{"num_hidden_layers": 8, "hidden_size": 96, "num_attention_heads": 3, "num_key_value_heads": 3, "head_dim": 32, "intermediate_size": 320, "vocab_size": 4096, "hidden_act": "tanh_gelu", "norm": "layernorm", "norm_place": "pre", "norm_eps": 1e-06, "positions": "learned", "qk_norm": false, "attn_scale": 0.177, "bias": "all", "tie_word_embeddings": true, "parallel_block": false, "init": "orth", "init_std_qkv": 0.0775, "init_std_o": 0.0, "init_std_up": 0.0775, "init_std_down": 0.0, "optimizer": "muon", "learning_rate": 0.00769, "beta1": 0.95, "weight_decay": 0.032, "lr_head": 0.00585, "max_grad_norm": 1.0, "warmup_steps": 200, "schedule": "wsd", "decay_fraction": 0.747, "decay_shape": "linear", "final_lr_fraction": 0.05, "batch_tokens": 32768, "max_seq_len": 512, "doc_mask": false, "train_tokens": 144800000, "max_steps": 4419, "dataset": "wikipedia_en"}
Each number is 200 + 40 x the weight over its row's rms, rounded and kept within 0 to 999. Layers, rows and columns count from 0. The size before them is the row's rms in percent of the matrix's.

# layer 5 MLP up, 320x96, rms 0.214, rows 1-37, columns 0-95
123,176,241,220,226,216,172,179,192,232,261,148,187,260,221,250,224,202,308,211,198,168,192,134,242,183,238,213,224,183,177,157,220,198,233,203,192,186,199,85,140,202,235,193,154,192,189,156,229,98,205,238,223,202,93,260,169,266,174,236,171,272,163,272,137,214,239,205,268,166,173,186,181,225,199,188,202,209,158,160,203,174,155,205,164,234,221,189,182,142,277,186,181,169,261,199,214
105,230,221,161,213,195,158,223,190,186,226,85,296,156,186,197,233,201,160,224,182,146,267,176,235,158,153,205,211,303,239,211,234,193,158,159,265,170,240,228,190,208,224,227,240,177,241,235,187,177,207,299,210,282,253,222,203,194,152,149,174,145,178,227,211,100,184,164,141,193,257,206,226,186,177,257,252,198,152,192,189,159,190,129,184,208,183,201,212,231,185,172,178,218,162,228,141
096,179,173,208,196,216,183,167,176,195,230,259,212,262,226,211,231,214,131,211,240,245,165,244,240,193,165,213,212,135,194,284,139,157,237,195,168,224,220,200,169,180,146,164,171,173,241,267,190,172,297,158,172,256,261,206,131,209,175,246,184,237,250,156,200,232,208,162,184,172,217,251,212,260,217,116,146,250,208,163,130,282,147,216,231,186,220,274,158,195,239,236,167,256,241,164,199
114,183,176,232,164,141,240,223,116,243,175,199,171,169,178,95,145,223,126,137,181,242,201,274,192,228,159,247,272,133,239,163,192,200,237,181,237,231,160,171,207,229,235,198,250,178,161,162,198,200,149,168,186,254,217,157,199,225,185,172,102,231,170,231,236,221,180,170,185,204,180,296,174,161,183,210,204,242,187,158,237,274,198,198,243,218,209,296,206,197,241,220,240,231,247,164,226
126,131,186,268,185,219,242,174,177,243,185,168,165,229,245,136,187,191,123,255,152,240,190,184,191,192,187,199,173,161,221,173,169,161,179,202,221,289,211,219,198,252,217,172,237,209,191,194,193,159,191,133,291,184,242,240,209,153,171,144,221,198,189,169,224,99,98,193,118,231,270,265,211,234,167,228,238,159,188,258,228,247,268,195,193,238,222,127,217,192,249,210,174,189,168,164,217
115,220,286,246,195,210,213,175,187,232,180,209,187,174,264,156,147,191,250,199,244,192,180,234,252,230,257,231,242,217,154,158,207,206,238,152,156,225,168,168,209,159,159,147,264,243,181,190,194,215,131,208,211,208,257,148,222,202,189,204,206,245,138,114,155,163,230,189,183,234,184,195,147,180,223,129,203,206,246,237,220,269,219,255,228,241,190,175,72,160,121,183,228,262,173,187,271
093,152,197,203,214,190,199,220,172,204,119,178,183,193,250,98,198,229,222,173,188,189,149,218,174,253,169,153,202,235,199,217,218,136,205,235,287,123,222,184,153,202,197,242,109,200,244,182,237,143,125,200,254,260,207,199,236,197,151,282,223,185,133,202,236,316,258,162,213,195,208,220,252,186,177,179,207,205,211,305,259,204,209,181,226,239,212,258,208,182,231,183,195,235,169,190,186
100,198,178,223,128,220,156,247,209,204,217,287,168,258,195,180,215,151,201,218,192,199,167,207,189,141,145,180,215,239,203,178,212,159,249,229,176,180,228,187,246,201,194,196,143,258,283,148,170,178,173,168,135,190,284,124,177,120,185,177,161,186,186,264,196,183,130,170,237,319,202,248,292,139,169,192,185,208,120,193,220,262,201,176,245,194,186,196,220,210,193,231,264,188,181,185,196
110,161,226,170,177,129,144,225,276,214,281,132,121,203,191,187,193,131,210,164,196,218,196,209,209,166,207,245,240,212,161,193,178,257,204,230,206,210,117,147,139,242,217,186,172,154,212,245,206,180,235,279,282,206,169,259,195,171,115,210,216,282,112,238,166,195,188,190,194,187,167,208,195,283,219,208,172,218,222,241,241,176,247,254,145,225,152,243,194,234,203,201,190,242,167,147,205
106,253,278,220,229,199,182,232,157,150,223,260,233,236,201,176,171,202,154,273,232,185,180,169,244,220,148,202,176,220,208,228,251,228,224,152,276,189,171,235,186,125,244,201,142,233,198,275,167,199,258,174,209,174,197,136,260,205,246,185,132,149,188,181,202,141,108,175,159,120,250,216,206,128,211,209,241,203,182,234,192,233,159,173,257,285,220,208,199,191,232,224,154,220,153,220,137
092,170,161,189,195,248,232,185,185,194,164,167,146,218,184,180,239,168,220,236,239,161,220,204,164,161,160,126,128,177,180,199,223,195,202,197,216,196,192,205,184,139,261,232,252,179,109,219,189,301,189,222,263,138,175,250,200,194,101,192,234,213,230,223,225,221,207,277,256,180,230,157,189,240,211,173,177,248,216,159,140,198,98,235,169,210,256,180,238,252,196,147,271,170,218,119,230
093,168,229,214,220,283,193,243,209,193,157,178,199,219,216,190,60,262,182,193,236,211,241,172,166,214,175,242,253,248,145,142,254,184,189,167,243,195,168,198,144,207,199,147,237,267,191,253,206,189,210,194,193,129,257,213,225,217,136,163,271,195,201,141,288,193,122,169,178,161,249,234,186,174,209,276,133,188,138,239,188,172,266,193,243,175,173,170,196,193,178,247,221,175,192,204,213
101,193,211,190,249,168,251,237,212,123,207,180,256,167,243,236,250,243,153,204,193,155,237,193,282,188,182,199,233,232,223,144,166,249,150,201,117,208,149,191,180,229,208,198,235,229,242,250,209,142,194,208,192,234,275,226,100,178,239,179,175,181,203,171,177,226,161,106,200,217,147,184,189,168,169,216,110,140,169,210,217,159,246,206,255,267,284,220,199,208,202,251,117,209,208,236,198
111,266,219,208,184,273,232,260,166,189,215,206,125,140,140,145,229,200,215,181,148,272,163,140,189,171,187,199,278,207,210,245,253,214,243,278,228,187,190,209,223,247,196,196,173,198,264,243,175,120,150,190,174,283,130,270,170,189,197,220,198,163,144,178,200,210,150,204,293,162,136,203,174,161,214,253,152,202,182,231,222,192,193,232,239,210,171,218,210,245,178,166,181,184,148,159,261
091,205,180,228,123,204,137,202,263,296,261,186,216,242,175,122,233,225,166,258,117,242,172,231,185,290,224,145,235,237,104,236,269,212,179,220,251,216,204,182,205,198,173,141,177,178,197,223,190,141,254,198,157,141,184,129,202,168,175,194,118,198,202,233,197,253,193,223,169,212,229,224,151,202,207,263,212,173,198,190,201,145,237,251,241,188,191,178,139,234,133,177,206,210,192,208,227
089,186,226,259,148,239,120,174,137,298,262,195,165,221,221,178,143,254,182,194,163,212,155,236,232,195,222,210,216,235,221,177,199,186,203,195,232,144,205,261,246,198,264,178,219,193,167,255,147,137,234,212,141,194,207,208,270,244,157,134,185,207,206,131,213,207,183,143,162,214,235,219,110,176,225,245,184,174,201,236,213,215,166,208,269,117,158,114,164,160,208,220,211,221,231,136,235
082,206,268,208,167,202,187,228,193,199,155,241,116,182,216,196,198,154,222,175,161,196,200,224,177,198,184,130,261,219,240,150,291,156,200,299,219,123,216,247,149,101,270,278,189,227,195,241,192,202,184,252,238,198,156,185,209,156,201,248,168,232,171,211,203,226,253,157,223,193,162,202,211,135,248,163,214,135,171,247,166,176,99,232,214,199,267,225,196,172,236,192,250,173,191,200,172
085,204,157,192,264,232,164,190,149,209,232,211,182,210,246,144,180,178,178,147,254,153,193,223,219,255,195,257,232,217,229,146,175,98,206,198,199,176,237,212,183,240,258,143,246,197,220,250,205,261,117,227,191,176,197,215,154,238,179,222,186,227,204,178,193,182,236,217,192,133,230,267,94,241,213,269,189,273,172,258,191,166,167,140,230,189,207,132,250,209,163,168,205,200,226,91,225
105,235,205,182,260,173,209,275,219,215,192,176,273,167,179,180,107,282,228,180,218,196,286,225,196,206,195,217,146,160,171,195,160,201,231,183,213,163,147,247,223,167,248,241,183,263,167,228,187,149,262,240,233,189,218,208,187,186,220,150,199,138,166,162,173,234,239,278,189,167,215,278,138,207,194,115,247,188,204,255,153,233,181,128,187,152,234,214,174,116,243,146,180,166,222,188,241
108,179,261,200,245,133,208,240,173,166,158,155,270,205,233,179,167,117,224,217,271,156,234,297,282,188,194,265,227,193,215,196,154,187,129,212,186,184,156,221,206,250,260,182,179,133,244,245,210,260,206,184,140,240,170,230,157,193,137,192,152,235,221,216,200,231,205,147,230,239,202,255,194,203,240,190,205,217,108,197,152,202,187,241,262,217,187,216,164,152,193,191,127,202,231,131,226
100,116,191,173,144,138,166,158,120,222,243,270,157,183,234,158,238,212,200,228,236,194,154,225,237,158,196,236,234,214,171,207,171,177,201,187,144,225,169,193,149,142,176,192,273,269,209,224,208,237,234,206,252,153,225,179,252,162,139,188,257,210,240,195,189,165,207,192,211,197,195,206,153,328,229,177,232,207,147,162,221,122,184,255,167,217,152,223,220,231,234,243,232,244,196,98,197
094,148,139,205,156,224,212,190,224,196,259,231,254,217,157,257,262,209,231,191,166,81,155,216,238,137,200,198,109,256,203,235,190,162,220,271,228,276,154,160,261,206,180,149,135,234,144,217,172,199,200,261,247,244,196,215,246,192,229,194,225,176,235,167,184,258,200,229,187,231,243,199,191,179,253,174,153,189,181,203,170,219,159,240,189,184,188,140,262,203,128,153,182,175,203,159,273
096,152,290,210,168,186,194,86,160,223,182,211,224,217,238,191,144,209,112,241,129,210,188,197,207,211,148,146,284,197,253,165,235,203,196,168,171,225,177,246,177,186,189,281,178,193,216,151,164,189,150,207,137,219,134,215,218,187,273,202,231,183,172,210,156,246,165,174,189,229,158,267,219,146,244,216,267,220,189,260,219,263,223,263,163,225,241,188,158,232,264,224,215,214,212,161,241
104,225,247,170,221,249,254,249,246,145,184,216,128,134,225,196,294,252,137,159,176,232,237,240,236,206,271,130,163,187,254,151,219,242,178,219,254,216,179,249,194,173,262,180,149,213,184,260,216,216,266,174,202,197,161,181,230,143,179,192,176,180,226,183,182,200,183,135,246,194,232,209,192,211,192,201,141,225,124,224,234,114,211,225,173,205,272,170,201,261,139,189,155,133,174,171,230
090,138,154,213,208,160,198,192,225,182,214,101,196,211,239,157,159,256,245,205,183,254,136,145,162,187,194,241,214,212,213,275,209,203,227,243,174,178,217,208,195,220,262,109,144,162,199,218,189,197,217,176,249,242,144,195,208,143,150,193,200,320,201,182,193,259,205,228,285,134,255,291,211,252,171,251,181,239,224,243,189,183,187,243,247,182,180,218,182,233,155,230,214,225,200,192,272
104,198,220,208,178,251,203,184,158,131,222,173,166,195,178,230,174,194,119,304,138,175,187,135,214,164,252,269,194,242,183,91,152,234,278,147,173,265,176,214,140,164,257,195,196,159,240,199,256,193,208,249,201,133,196,213,223,202,241,97,167,191,200,196,205,204,248,182,235,196,192,235,204,228,199,237,185,174,242,262,229,165,169,252,210,168,214,256,257,236,155,205,231,208,175,151,234
093,212,251,278,188,250,205,239,260,128,221,232,221,140,195,146,188,175,207,144,208,141,183,197,269,181,238,183,228,179,198,209,221,148,267,186,163,269,161,216,178,290,245,164,174,256,220,179,215,148,110,223,164,154,167,208,152,203,175,199,191,201,225,214,154,138,153,256,227,164,250,201,266,174,209,145,175,131,251,218,237,132,205,219,180,212,198,182,162,193,238,234,125,229,261,220,235
101,292,214,182,228,191,242,224,189,231,143,193,169,247,217,239,153,158,198,242,222,206,215,214,182,216,196,215,232,212,159,149,175,234,264,99,200,163,253,199,165,130,190,147,243,187,215,163,165,219,172,183,204,76,200,108,172,220,163,174,157,247,227,253,267,186,226,203,206,231,232,217,134,187,221,235,181,255,126,163,205,232,208,214,198,214,207,257,172,178,167,282,298,194,168,224,200
102,212,219,241,198,230,229,196,185,247,195,165,163,199,223,158,187,279,251,211,218,176,137,165,247,161,285,177,95,130,170,189,211,174,232,268,217,160,223,148,167,190,155,124,129,216,250,199,200,245,179,221,264,264,185,166,115,172,147,198,167,237,250,189,167,202,210,214,246,143,168,224,245,242,208,243,200,145,196,282,204,218,204,244,181,176,217,187,204,198,134,207,137,254,182,250,219
098,235,242,212,250,270,218,174,229,214,168,243,199,281,177,165,193,155,188,207,214,149,198,140,243,208,148,147,276,197,194,163,239,225,187,226,113,178,213,217,237,256,252,195,209,197,171,232,164,271,164,158,234,151,154,235,227,214,193,182,149,180,244,213,164,212,210,143,238,188,198,124,169,199,215,235,213,195,200,239,144,227,173,237,121,251,235,149,217,162,164,118,296,241,154,272,218
123,273,267,208,147,190,131,217,194,255,125,256,163,191,215,184,189,152,186,200,222,145,157,172,218,175,149,275,147,163,180,188,135,127,204,232,217,165,228,189,206,188,245,249,197,205,198,188,163,236,240,176,284,124,189,248,189,238,133,149,183,182,120,283,259,134,181,149,209,226,219,199,204,265,189,233,215,194,190,222,179,185,205,238,230,228,222,137,291,203,226,193,246,214,186,203,169
102,252,284,238,196,238,168,153,244,236,207,161,222,182,198,177,225,176,204,166,159,203,190,189,272,211,146,196,266,231,249,159,149,184,137,127,155,207,185,227,180,228,317,240,164,134,130,195,157,236,188,208,222,197,163,200,240,160,156,220,227,219,245,257,259,184,134,156,196,179,191,192,88,199,258,180,241,230,208,173,182,185,245,192,186,249,191,124,197,179,210,132,200,257,213,199,181
098,235,160,163,231,176,106,216,205,179,246,264,209,244,209,224,176,190,249,171,136,229,241,233,151,182,216,135,206,233,257,184,193,162,249,201,244,157,191,238,239,259,160,138,158,241,235,220,180,254,196,189,257,194,236,216,215,220,144,179,178,253,192,207,264,251,181,148,278,187,204,173,199,232,216,177,234,100,154,191,250,176,230,132,172,158,229,169,156,257,177,211,205,196,134,107,162
110,177,203,260,212,142,227,181,147,256,193,211,220,241,152,279,215,225,229,184,170,182,219,252,163,181,259,218,145,189,210,227,177,110,139,205,190,252,221,198,250,187,261,183,114,206,154,216,172,77,297,214,156,274,261,232,210,240,190,243,250,149,185,252,177,179,188,167,152,257,247,210,212,146,192,245,180,205,239,193,208,173,272,183,197,162,199,170,181,194,197,185,176,151,190,235,211
087,197,224,196,126,177,197,249,217,282,207,176,249,218,221,122,179,164,238,191,215,173,179,181,238,146,193,298,188,196,187,101,199,290,174,131,215,171,211,154,274,203,144,181,172,177,196,148,168,199,193,210,203,221,279,147,171,181,287,258,209,255,161,169,250,234,154,155,249,219,188,203,186,261,184,153,155,151,160,204,205,204,186,207,188,177,200,227,221,250,219,174,209,132,266,163,166
092,247,253,222,142,168,185,221,228,216,231,227,231,232,285,152,188,188,226,246,252,279,161,158,178,183,203,199,198,234,149,252,182,247,220,100,217,230,202,190,79,141,196,208,132,221,245,132,254,209,194,220,187,206,193,203,157,193,143,242,194,206,170,210,281,288,122,174,182,226,164,212,258,190,156,228,215,178,222,123,226,256,210,208,185,204,170,215,217,198,160,133,177,228,175,204,180
108,233,218,178,205,247,241,299,303,194,226,187,230,185,235,197,144,153,279,196,160,207,132,166,236,175,162,176,159,240,236,206,176,175,219,180,260,201,199,213,163,105,188,180,216,159,153,212,194,169,178,234,240,181,129,207,215,185,292,101,167,193,179,303,232,203,248,221,229,205,146,200,212,152,140,186,211,179,167,190,143,242,227,244,170,181,251,170,192,206,208,258,238,202,218,228,168
# layer 5 MLP down (transposed), 320x96, rms 0.111, rows 1-36, columns 0-95
106,248,151,242,251,195,181,218,144,213,140,143,216,176,207,190,249,148,136,254,182,191,219,225,234,182,212,189,200,280,169,138,266,240,232,261,170,182,212,275,212,124,142,230,201,173,139,102,235,244,236,178,215,202,293,193,177,218,218,214,201,211,161,167,274,153,203,217,170,240,189,185,228,195,178,169,191,196,230,238,201,195,224,163,126,227,197,104,220,204,194,243,127,225,161,250,231
108,295,211,242,235,233,147,154,230,216,225,107,162,200,280,185,224,171,207,201,158,176,213,219,202,217,253,190,195,155,202,157,222,290,172,204,190,177,236,214,133,209,176,179,244,208,194,205,248,234,163,192,155,217,98,240,241,180,229,225,237,214,156,220,161,170,157,185,174,150,201,214,200,192,201,184,197,196,182,181,213,165,164,217,134,342,222,208,286,123,204,225,193,253,210,232,133
087,253,204,251,280,221,167,247,234,163,241,245,197,249,235,246,151,197,207,223,169,198,130,209,210,159,171,124,223,241,184,206,208,190,196,142,178,182,235,193,166,216,209,232,254,90,158,230,203,140,231,212,265,190,158,193,212,251,175,180,102,241,107,114,180,157,188,188,285,202,234,255,198,251,185,226,184,233,270,207,207,217,190,134,219,235,166,160,184,194,187,140,182,207,178,218,229
105,219,183,168,194,189,138,189,200,188,179,271,164,166,263,205,233,150,241,151,150,320,242,192,182,215,177,190,138,238,209,143,190,182,231,212,284,167,178,186,160,257,237,250,127,159,232,204,198,209,187,262,167,194,165,173,206,196,301,207,279,181,205,147,151,158,312,202,240,214,215,225,208,224,193,208,178,174,175,142,262,233,162,183,149,168,221,151,242,194,185,220,261,185,211,174,216
149,234,172,242,203,276,175,196,227,162,216,213,266,262,144,232,179,195,121,228,257,178,229,238,214,169,199,181,197,259,184,159,199,191,237,232,212,156,254,202,206,214,245,201,202,205,162,192,234,126,189,152,197,191,189,193,222,210,130,208,179,174,197,231,229,144,152,177,253,108,139,206,217,235,182,190,154,169,233,160,195,138,188,177,296,262,171,144,254,236,237,213,79,280,173,221,225
130,248,186,271,194,211,199,212,229,168,164,71,163,190,216,198,217,204,196,158,197,226,201,183,234,225,259,191,238,220,241,225,255,268,132,189,175,246,205,140,181,117,166,171,220,158,167,180,164,195,109,184,223,212,227,208,274,274,239,195,182,257,218,234,227,119,187,196,167,179,147,176,171,199,219,133,171,210,232,239,125,174,236,189,246,226,166,174,269,256,237,179,199,229,155,176,262
105,171,206,197,217,216,112,220,201,191,191,164,108,211,225,170,191,199,213,192,271,148,204,156,292,212,233,195,185,221,261,203,201,126,194,228,213,195,190,203,159,253,153,259,162,195,185,202,206,156,163,204,255,276,235,157,145,231,205,283,189,215,143,169,213,259,219,260,190,195,80,207,267,216,169,210,210,151,229,246,203,204,188,213,235,229,196,147,204,194,167,274,154,194,97,199,235
099,208,231,192,198,204,229,197,164,253,189,255,173,222,196,135,257,190,176,209,273,184,234,147,274,277,170,210,152,167,207,173,199,187,185,320,232,149,236,182,180,308,160,114,151,177,197,179,222,196,226,185,256,205,226,125,195,152,147,201,221,197,202,166,224,111,225,170,172,156,141,161,183,188,226,147,212,249,221,119,207,229,217,186,219,228,229,185,205,254,230,237,196,258,245,181,226
124,214,235,245,180,231,266,251,225,214,214,207,236,208,185,208,239,189,223,225,234,149,214,208,163,191,185,189,123,211,208,187,174,139,248,157,183,155,253,270,138,53,122,184,182,213,203,186,213,114,220,223,147,161,215,214,179,191,207,98,236,165,224,212,232,220,258,248,171,232,155,229,204,134,154,187,299,195,214,200,212,212,216,228,217,192,237,223,163,243,223,188,215,226,114,185,231
113,186,281,197,258,243,218,201,220,257,194,263,213,245,278,228,170,199,234,160,179,230,197,188,152,202,221,171,146,232,124,235,172,114,176,206,214,222,186,180,162,155,205,168,142,249,196,209,203,182,184,208,188,229,231,184,187,146,220,211,186,144,253,164,200,203,134,207,184,263,99,205,229,188,165,224,237,202,179,289,177,191,275,231,242,177,214,225,137,184,166,89,221,234,194,293,175
094,267,258,313,200,220,160,240,145,168,262,182,193,255,214,179,248,190,226,205,283,189,159,199,275,240,190,234,174,91,210,180,178,161,223,205,254,145,270,218,229,214,169,200,214,219,155,196,179,243,231,189,251,174,212,148,152,205,196,202,172,250,175,222,127,200,151,171,146,220,190,181,235,201,238,170,135,162,228,190,279,159,176,234,201,189,199,150,226,237,215,196,167,125,151,238,156
086,187,145,243,276,207,239,277,150,208,196,141,213,245,172,201,200,157,226,203,256,230,230,201,251,245,176,143,225,164,222,184,227,185,224,184,190,205,139,214,156,183,128,223,238,188,215,185,215,251,238,194,204,120,197,298,140,258,217,205,172,267,236,108,248,241,213,282,174,205,170,118,222,213,207,196,171,196,249,213,199,159,186,170,173,229,154,195,254,176,146,171,206,164,107,238,226
082,133,211,169,200,189,182,245,230,192,177,235,223,190,163,199,183,182,201,268,190,150,197,197,173,253,142,227,247,122,226,243,209,224,203,136,246,271,232,178,148,174,193,177,222,128,244,159,202,255,163,236,283,167,148,194,116,190,261,141,155,147,201,143,283,236,171,257,211,192,241,160,227,203,231,149,293,187,151,159,192,185,196,189,263,166,220,209,285,209,224,214,195,167,183,214,182
110,275,193,228,179,206,197,187,199,124,166,185,173,181,183,65,190,138,234,200,207,223,215,181,228,177,241,143,277,304,187,217,205,188,178,165,302,150,271,225,174,201,259,220,166,233,221,221,154,206,148,191,232,212,268,226,194,173,213,160,229,205,163,257,230,146,203,222,240,237,218,137,205,166,201,184,144,176,140,176,185,189,163,208,188,225,230,189,274,271,207,182,257,192,190,207,141
090,148,103,147,216,160,139,219,243,195,197,155,213,250,208,181,237,215,273,175,169,245,204,168,174,128,130,198,172,158,232,193,230,191,226,291,226,239,199,212,217,233,113,251,271,205,191,159,278,268,235,122,239,121,197,194,231,204,178,155,177,132,200,195,234,251,211,205,202,245,173,200,193,276,221,227,176,167,208,176,248,262,151,188,275,213,201,193,163,187,200,183,204,193,205,161,174
081,257,146,200,201,187,134,144,219,163,196,180,133,181,202,127,201,152,175,151,241,223,247,107,213,299,202,130,228,183,206,209,242,212,217,105,253,163,230,246,215,217,194,222,208,243,251,207,174,238,242,274,207,194,138,198,139,205,253,188,201,142,241,158,142,173,227,251,256,225,195,220,247,151,192,140,171,208,189,142,165,208,208,282,249,181,229,206,229,230,214,184,219,151,237,197,202
084,129,174,222,124,177,167,218,168,249,209,143,171,208,219,252,151,148,171,190,244,162,145,252,181,246,175,170,174,183,221,224,228,244,227,209,226,246,189,194,169,199,187,196,189,243,219,186,236,196,263,153,253,202,240,244,125,203,170,201,237,193,223,176,220,200,294,225,184,232,233,232,168,180,118,184,201,131,254,120,165,201,190,262,195,230,160,239,304,210,214,222,87,177,163,244,238
095,202,205,211,104,157,245,145,288,191,204,224,160,176,233,219,207,205,173,201,232,243,234,157,149,161,245,253,153,264,205,192,253,216,220,217,178,203,208,158,211,143,252,233,169,212,199,138,226,179,269,256,246,184,166,163,216,116,226,222,231,230,177,208,152,234,199,99,189,214,208,109,246,182,202,232,237,108,172,131,233,228,165,243,145,255,247,225,190,176,248,217,171,197,189,229,182
114,292,289,179,200,214,196,221,216,167,199,198,197,194,208,183,135,263,211,209,185,224,230,173,270,227,199,119,174,258,137,197,149,193,223,233,223,139,186,273,240,220,220,235,186,221,153,243,170,133,265,208,220,171,140,144,169,215,187,222,176,239,177,193,114,165,173,211,202,152,173,195,219,170,243,119,189,232,144,250,221,165,190,188,229,224,197,266,152,182,168,251,187,205,313,167,242
120,259,165,170,162,192,124,198,163,200,210,267,191,218,213,197,137,156,84,211,261,219,146,216,139,219,201,220,238,179,250,281,152,190,190,206,265,172,103,154,186,240,250,228,198,177,207,171,195,145,197,261,292,224,181,196,197,192,219,203,270,185,242,264,126,208,138,169,193,184,227,198,245,190,190,245,213,174,196,157,216,199,267,245,207,183,249,223,238,155,171,200,191,173,176,188,266
110,171,173,201,204,109,164,245,190,223,186,142,202,187,203,227,213,197,182,138,203,180,146,244,244,274,173,199,237,198,166,208,171,266,213,240,147,272,222,202,176,139,167,243,279,171,217,211,191,227,289,124,255,149,205,178,246,136,129,225,200,145,162,250,219,250,193,198,234,185,263,193,127,200,174,157,194,238,274,247,166,152,232,189,243,197,203,215,161,181,193,218,292,191,208,182,157
081,185,258,202,251,209,132,188,259,150,177,283,204,206,186,102,209,135,232,169,273,237,224,166,186,185,178,132,182,201,224,182,184,203,228,202,164,273,192,219,184,192,175,216,189,178,163,194,223,233,156,232,279,154,158,226,185,180,210,193,159,163,218,201,175,197,213,270,212,183,136,146,178,248,234,231,203,196,304,187,226,259,236,219,138,170,148,266,210,138,226,106,241,189,175,216,264
093,237,242,227,129,247,200,263,205,236,214,204,142,166,222,169,149,206,258,198,240,203,230,209,202,170,190,182,217,181,226,263,206,223,145,271,197,245,218,274,179,177,216,194,199,172,235,232,183,210,265,189,194,227,197,169,127,218,105,197,211,152,172,152,234,265,170,215,263,160,128,202,159,250,121,239,171,181,221,147,304,195,164,187,241,234,136,164,191,208,178,195,253,158,117,222,160
079,140,202,149,238,214,190,190,239,188,217,243,223,278,224,184,205,241,209,227,216,218,220,249,187,169,110,203,249,184,212,165,206,166,306,152,133,189,199,225,175,174,186,191,248,189,234,169,274,242,274,285,230,143,138,161,102,229,214,159,138,235,147,248,155,204,203,251,161,227,167,226,236,200,179,235,204,209,154,244,209,232,156,199,185,215,184,173,156,142,210,183,223,137,191,264,151
096,146,166,242,209,248,211,164,162,181,101,200,269,190,245,230,148,174,167,178,140,283,153,217,198,185,273,279,206,206,253,219,205,193,173,251,183,203,236,178,147,169,162,258,211,173,230,126,205,224,205,177,193,150,219,193,240,168,257,113,125,257,197,217,170,229,232,204,155,182,148,212,187,196,211,136,185,173,227,253,165,194,222,240,237,174,220,179,281,241,144,271,249,177,190,216,231
108,272,131,186,150,152,236,227,190,165,197,175,219,230,149,230,156,166,167,248,229,193,188,215,183,191,153,249,266,131,283,188,190,223,225,238,172,209,129,170,191,109,127,184,271,203,257,215,165,185,234,244,200,218,139,238,231,245,186,174,172,191,233,193,218,165,189,201,238,170,193,216,234,182,234,104,247,225,139,229,147,243,255,136,245,178,187,157,252,175,229,210,169,184,256,249,242
103,200,160,185,166,195,249,249,255,176,217,187,234,125,163,209,267,202,204,246,106,159,219,203,155,231,229,179,207,193,225,195,182,223,158,157,264,256,165,130,223,152,205,179,203,233,198,213,193,235,223,232,168,131,241,186,193,174,190,187,280,246,266,165,167,146,231,202,208,206,307,169,189,234,108,238,159,185,253,248,212,226,142,215,136,260,192,262,179,159,189,257,180,158,144,196,180
118,244,174,177,251,120,187,262,159,199,204,99,173,228,231,158,221,166,180,211,187,181,176,154,241,241,239,173,193,183,256,145,274,181,185,252,229,179,209,234,77,233,128,232,182,211,137,118,217,199,223,261,140,207,209,251,259,210,230,235,235,263,204,135,157,186,188,213,191,237,210,170,226,183,192,164,215,196,194,181,218,196,182,249,135,267,202,181,194,203,260,223,164,217,244,156,258
103,244,199,140,228,166,91,194,181,160,161,211,214,196,239,200,256,229,245,150,238,263,142,133,209,204,252,225,166,190,162,251,279,220,158,133,226,182,201,133,182,212,173,215,223,258,177,168,205,238,195,223,273,210,196,266,205,136,160,270,255,167,160,148,177,156,198,186,238,255,231,242,175,232,218,234,192,225,119,229,194,163,158,248,161,149,199,186,227,154,153,231,265,214,174,202,218
115,212,177,191,120,184,247,200,208,127,124,175,203,282,155,178,271,226,198,239,234,173,178,200,228,223,193,209,268,175,188,174,215,206,233,204,194,182,259,200,157,178,207,211,231,138,247,162,190,315,240,232,165,193,137,156,114,231,210,173,202,170,162,140,300,200,204,155,228,227,218,170,175,234,243,173,227,181,153,188,183,115,206,217,209,226,299,199,179,218,242,164,210,251,200,246,157
117,44,273,244,313,223,180,166,176,243,199,151,203,190,206,220,253,250,145,233,180,135,215,206,250,248,180,234,200,186,205,192,143,171,249,246,196,153,210,143,215,176,218,158,222,216,233,165,180,255,185,199,201,240,180,155,289,217,219,130,168,220,203,214,266,112,139,244,182,194,193,184,152,159,222,183,227,194,222,215,212,190,211,174,215,178,178,200,241,233,235,215,132,211,157,200,219
102,238,204,137,234,169,237,242,150,161,207,147,237,262,279,158,191,204,173,214,183,172,191,212,218,193,189,179,145,155,205,252,145,232,215,244,236,243,108,194,258,186,173,205,193,207,220,229,221,271,207,155,244,205,200,191,149,223,238,189,145,223,122,182,147,250,258,209,220,227,106,203,198,167,199,197,229,225,194,257,147,190,191,242,235,138,251,181,209,130,153,271,253,107,244,191,228
099,150,167,121,202,209,190,175,185,291,230,180,178,207,202,175,191,216,244,252,112,187,234,242,201,199,199,242,185,174,266,232,179,183,184,124,187,184,199,172,136,238,266,232,162,267,233,149,171,238,139,180,215,214,241,217,237,184,145,230,155,186,178,295,195,161,154,198,261,283,219,181,194,172,251,205,224,182,100,186,268,253,221,213,187,181,232,202,198,172,149,177,291,170,191,169,211
136,176,235,246,146,227,294,201,258,215,271,226,248,207,153,151,231,262,229,270,133,138,216,244,213,108,109,188,199,187,215,167,227,170,226,169,202,206,172,225,202,233,204,210,250,197,163,243,164,169,219,210,180,200,184,195,208,263,89,239,135,195,195,160,181,244,231,233,216,167,225,249,198,228,123,186,194,192,157,241,218,269,169,237,246,224,189,174,161,169,165,222,162,180,163,198,129
086,220,154,242,243,170,73,193,160,204,119,179,187,206,214,231,166,197,206,164,197,279,180,152,158,166,227,219,243,161,227,185,316,187,193,182,242,174,208,160,205,174,186,150,169,223,131,200,174,294,245,241,190,267,245,217,166,207,274,236,205,187,249,186,181,158,229,163,214,213,193,224,211,145,220,166,123,204,282,146,211,207,209,247,192,243,263,229,214,193,157,170,189,225,146,223,192
104,189,273,181,163,163,212,206,230,239,165,256,187,207,191,266,221,151,226,253,265,188,200,129,196,156,177,176,207,170,170,197,181,261,230,174,219,185,215,122,148,237,158,212,226,219,231,215,229,184,194,171,266,190,147,172,140,142,242,127,164,177,211,234,221,223,176,228,125,153,236,266,204,135,261,145,262,182,249,199,197,189,263,185,215,195,253,244,175,133,216,294,159,225,146,158,232